python train.py --num_hidden_layers=10 --hidden_act="tanh_gelu" --norm_place="pre" --norm_eps=1e-06 --init_std_down=0.0 --beta1=0.95 --warmup_steps=200 --schedule="wsd" --decay_shape="linear" --max_seq_len=256
Each number is 128 + 24 x the weight over its row's rms, rounded and kept within 0 to 255. Layers, rows and columns count from 0. Numbers have three digits each. The size before them is the row's rms in percent of the matrix's.

# layer 6 MLP down (transposed), 1280x320, rms 0.152, rows 954-975, columns 64-127
103:086135151133125099146137129101130150107139158114134120126163105098126147137074146115119159148153152077127148127115108120141124153099130107159112125141126130166100102118122132112168115066198124
093:137160087102111115109135129132114130084107110159130148161126099110127158106158119116120113152122127111148167120137111105131154139110111095077136143124112130162147123081107153139136138079079116
096:096128088143122133120092152142124114177133116147185173153141134133115115158090146098162107094179151128124121170172129119146154095111162137151126170111111124107148134148129145081109151166109161
091:142128139137123136080167148163100114100129145118068131168106154166096126163159091178143125126126146100145136171156087125174129135075153161110157134147126109097168107155099169110172099118118157
102:151137139088111048111115121144142150112144142105157144145100106093129129111132123110161166110121148121108152137116141135127103116146112136126106137136118108167141125123117141112128129100159139
106:115170166148150145155115111173150148156155128120140108095101106170106160149170174106131139108152120159092158144139160118099082139125159126118127150109133197128102126137135119111150111106101140
098:112170093123153123129154145096122186108138107121120088127111114116120095134134141114092138119115125131143121128140150127103131095168136093180101143144098105156115112149109194193139134156156121
090:127155122137178136117141139151125134131158142162155122167155098112098118111153137154102083139121128136152088157118147152115128147123140123126119108097106113121101144129093132114129138127117117
112:135144133123107137131109146114103158122154110134158123155164111085108082130088082123131125128131104145121096059117119107119159135133070148138164093107123168158126153124099176140108087116181098
100:149128083143157124108135160118102124149130148133139108076137080138113135154124149101106157085155192112117134166118134124146148098147162084122124159119116124117156132168154139159096109121158087
097:126153118089116161116123121114170178116146143135123092147146126173150112145090090125154142148116134050149120108150123159155101171129094130079139113118142151160113158146099133112139107127120137
096:088127154159161089152096130145073151122127131110150147098159129106175131149149136103138110112098111145099129095109155104118116108145105152169119164109131150137131130120119164124105160092139149
091:147163110165099151125123123136157121185150144167171130136153159073121183151122103140112139134124155066119120116154153112124067170139125112153110067153150116129137145116113142117152114134087119
092:145153154112109113125106177161115139122152082164107111130107137118153122059194156094094121081127123123153146147117161138106107138099174121136126143104154164132151148104107120128104119150129116
103:130169151155137106143100112173129129126112137108129163067127125122137166145142146128089157165111132167128129106140136111145159108117104118114143114123114095158132113133089147102171122118177137
098:147130120143131145116129118158075118154163143143169139132197125119126132139140144149045095131139138123104128131149115115133099131125117139097169083145156094136136155119111128143132091114105132
083:157128112160075116114126103151133111095134142140137121124115071129138103141121117169126138103095108128152117117117139121144104161143134114113095135154152155084136103164088125151124136137170114
092:130147103102102153144135117099160129117139119110162115106168131107118124133151138131140118120166122160151100139138156126170129180123108106085157090182154092148162160178141129119116142136071113
093:114098098129123121126084115139100086157131136097104102109131086069131175152154101121124103096167127138152139193115111103133142163114110091166087125110134126114144130091129086113160096127127106
093:125106139188148146098140154148108092140127122171091168147125164154170152084116169098122103095131124125141118145132095136112135081142132104145102135115150118146158119102184123108140135149072085
104:121099111134157136182133170154108175158125145135129132086136121144117122127073115128155106177126149105136078136144143123105132089144101116174155113153141161121151124107082103110149107117121152
095:095135108094153153099144092109143128097113136128157164174099154129111106109113174112116137163132098081148136150177128137104130102143145080151120082109119135192140117147133107136107154093092083
# layer 6 MLP up, 1280x320, rms 0.143, rows 955-975, columns 64-127
093:140099110117140113124144128118113159148205127090101093127153103109134122125128090137152117116110111145148159146110147146121155128139124125159117092132156116142092111167138126176173121103064092
099:147163141166103119124154092103121090093102116116161100091131153094125137158110110158124154130129181163154133090146117085094115119090156127103156136182142122141135120125083116153129142174173141
094:117116107112104113139131078116108121117102149133164109147110127166155154108101133114139120104140138146144173119158118153136144149168131115151089173146142125134097135085165047101147127152144080
095:156121084123124158128110116171146113105143113182164130139140146122113153138134146129173134108137139169116134120110121111193114076147101146113133103121101106055161147156105147117120150119090130
102:122099128149115143173134097105174169141137096140140099126115124145164109131120154127129162115114152104150145161107155121137170163109162142151166134086114137142111073070164099136104124122120129
097:081121108088131124095151143081127112165101074140113121124146122185133144113144128089087115178138089121111132133088177146126138177149109109164173164151101155107139136098149122168136135134106142
095:132134084113152114104103141090134139114120107120099145105142136135153144116113124105148150127160098113153152127128120111144116095131139127122166143175118105097074146145108137081106118123101103
099:128125121133157137126163116110162075107133171110137105141102115157158081145096112127120104135130152122137143104095129079157087141124168126162119151145105127145139144089158123137163165110109100
102:099097097110135142136127089172104165128122143152117122107095130167168151117117124111148106133080150131101165159120080177139152115126127136130135139164121137118126154152101145111111128137081091
089:151091120102120161137139102128134105152104137148123153126107153135124100118135117104107135131076158092091144125184104101101138138150127130098147113085118160125102167139158148135130141153111132
096:161117130102115178121123110139124121117152142130125075151114147146122145132129136148106140172092148127134171152170136151179170133100148099123113107124118133151138113096108144147111108139078109
099:161092133102116116138109126121111149066146109115108167140113137117082139148156148103124130123143127157134139116135128116176174093133135133094121154134090124098134154153069137087150115117191138
087:124139059115124159084156123070105138122133132101125104117150134109145136147091107082122121145123136140105149152123111177105143140136145108152128166128123096152091098083176119143141089110132094
098:107134116110144097130133110096124133112079138159143134116134159121161135153092188126119119179090127119129129171104127151102128156140132107129138170130110120121138166108097135105130107155152138
106:127129125109111143165129155152129099116110156092132114164121135094124094097109125069117173144112144112152135107146150179142173139113133110122118101143121169146103107119106116188122133152095101
097:078128148140135146115173154131159120153116115126150102137166161135109152129167146130124147121116146114095120136103136141091144095087102108121132168108147122140144134119140173126110120127105133
096:132123122121128124129125157083137108125109107154114117120110146110114129124138111154112122109156127125156134109124107115110138102154123089135137134131111153124134154156124100120123114110106128
100:129078175045101124137128126145142165089158146141132161173128142125140079143104114121116117159128169125099149147127133110087114098122131165143157137126100175118115095142175148089095150102155132
099:181123098138166126119098091122141153083103117153171172101131122100163123136131104131104139114151151124121106149109102113122076143137141053125107135132149135151110128160148081142138136112111182
097:125112142114081152125135101104127140132106108156057168134126127135142110106133149109125188180107132089127108111105115116121131153119144100100175097138102194139115132161110115108118095124103137
096:143100111150118085120095145097144113122179126162112138152074147120141124109089134138110145181137154141127100123096162130128138160164123133138183098161108112116103112113099110101142132132134136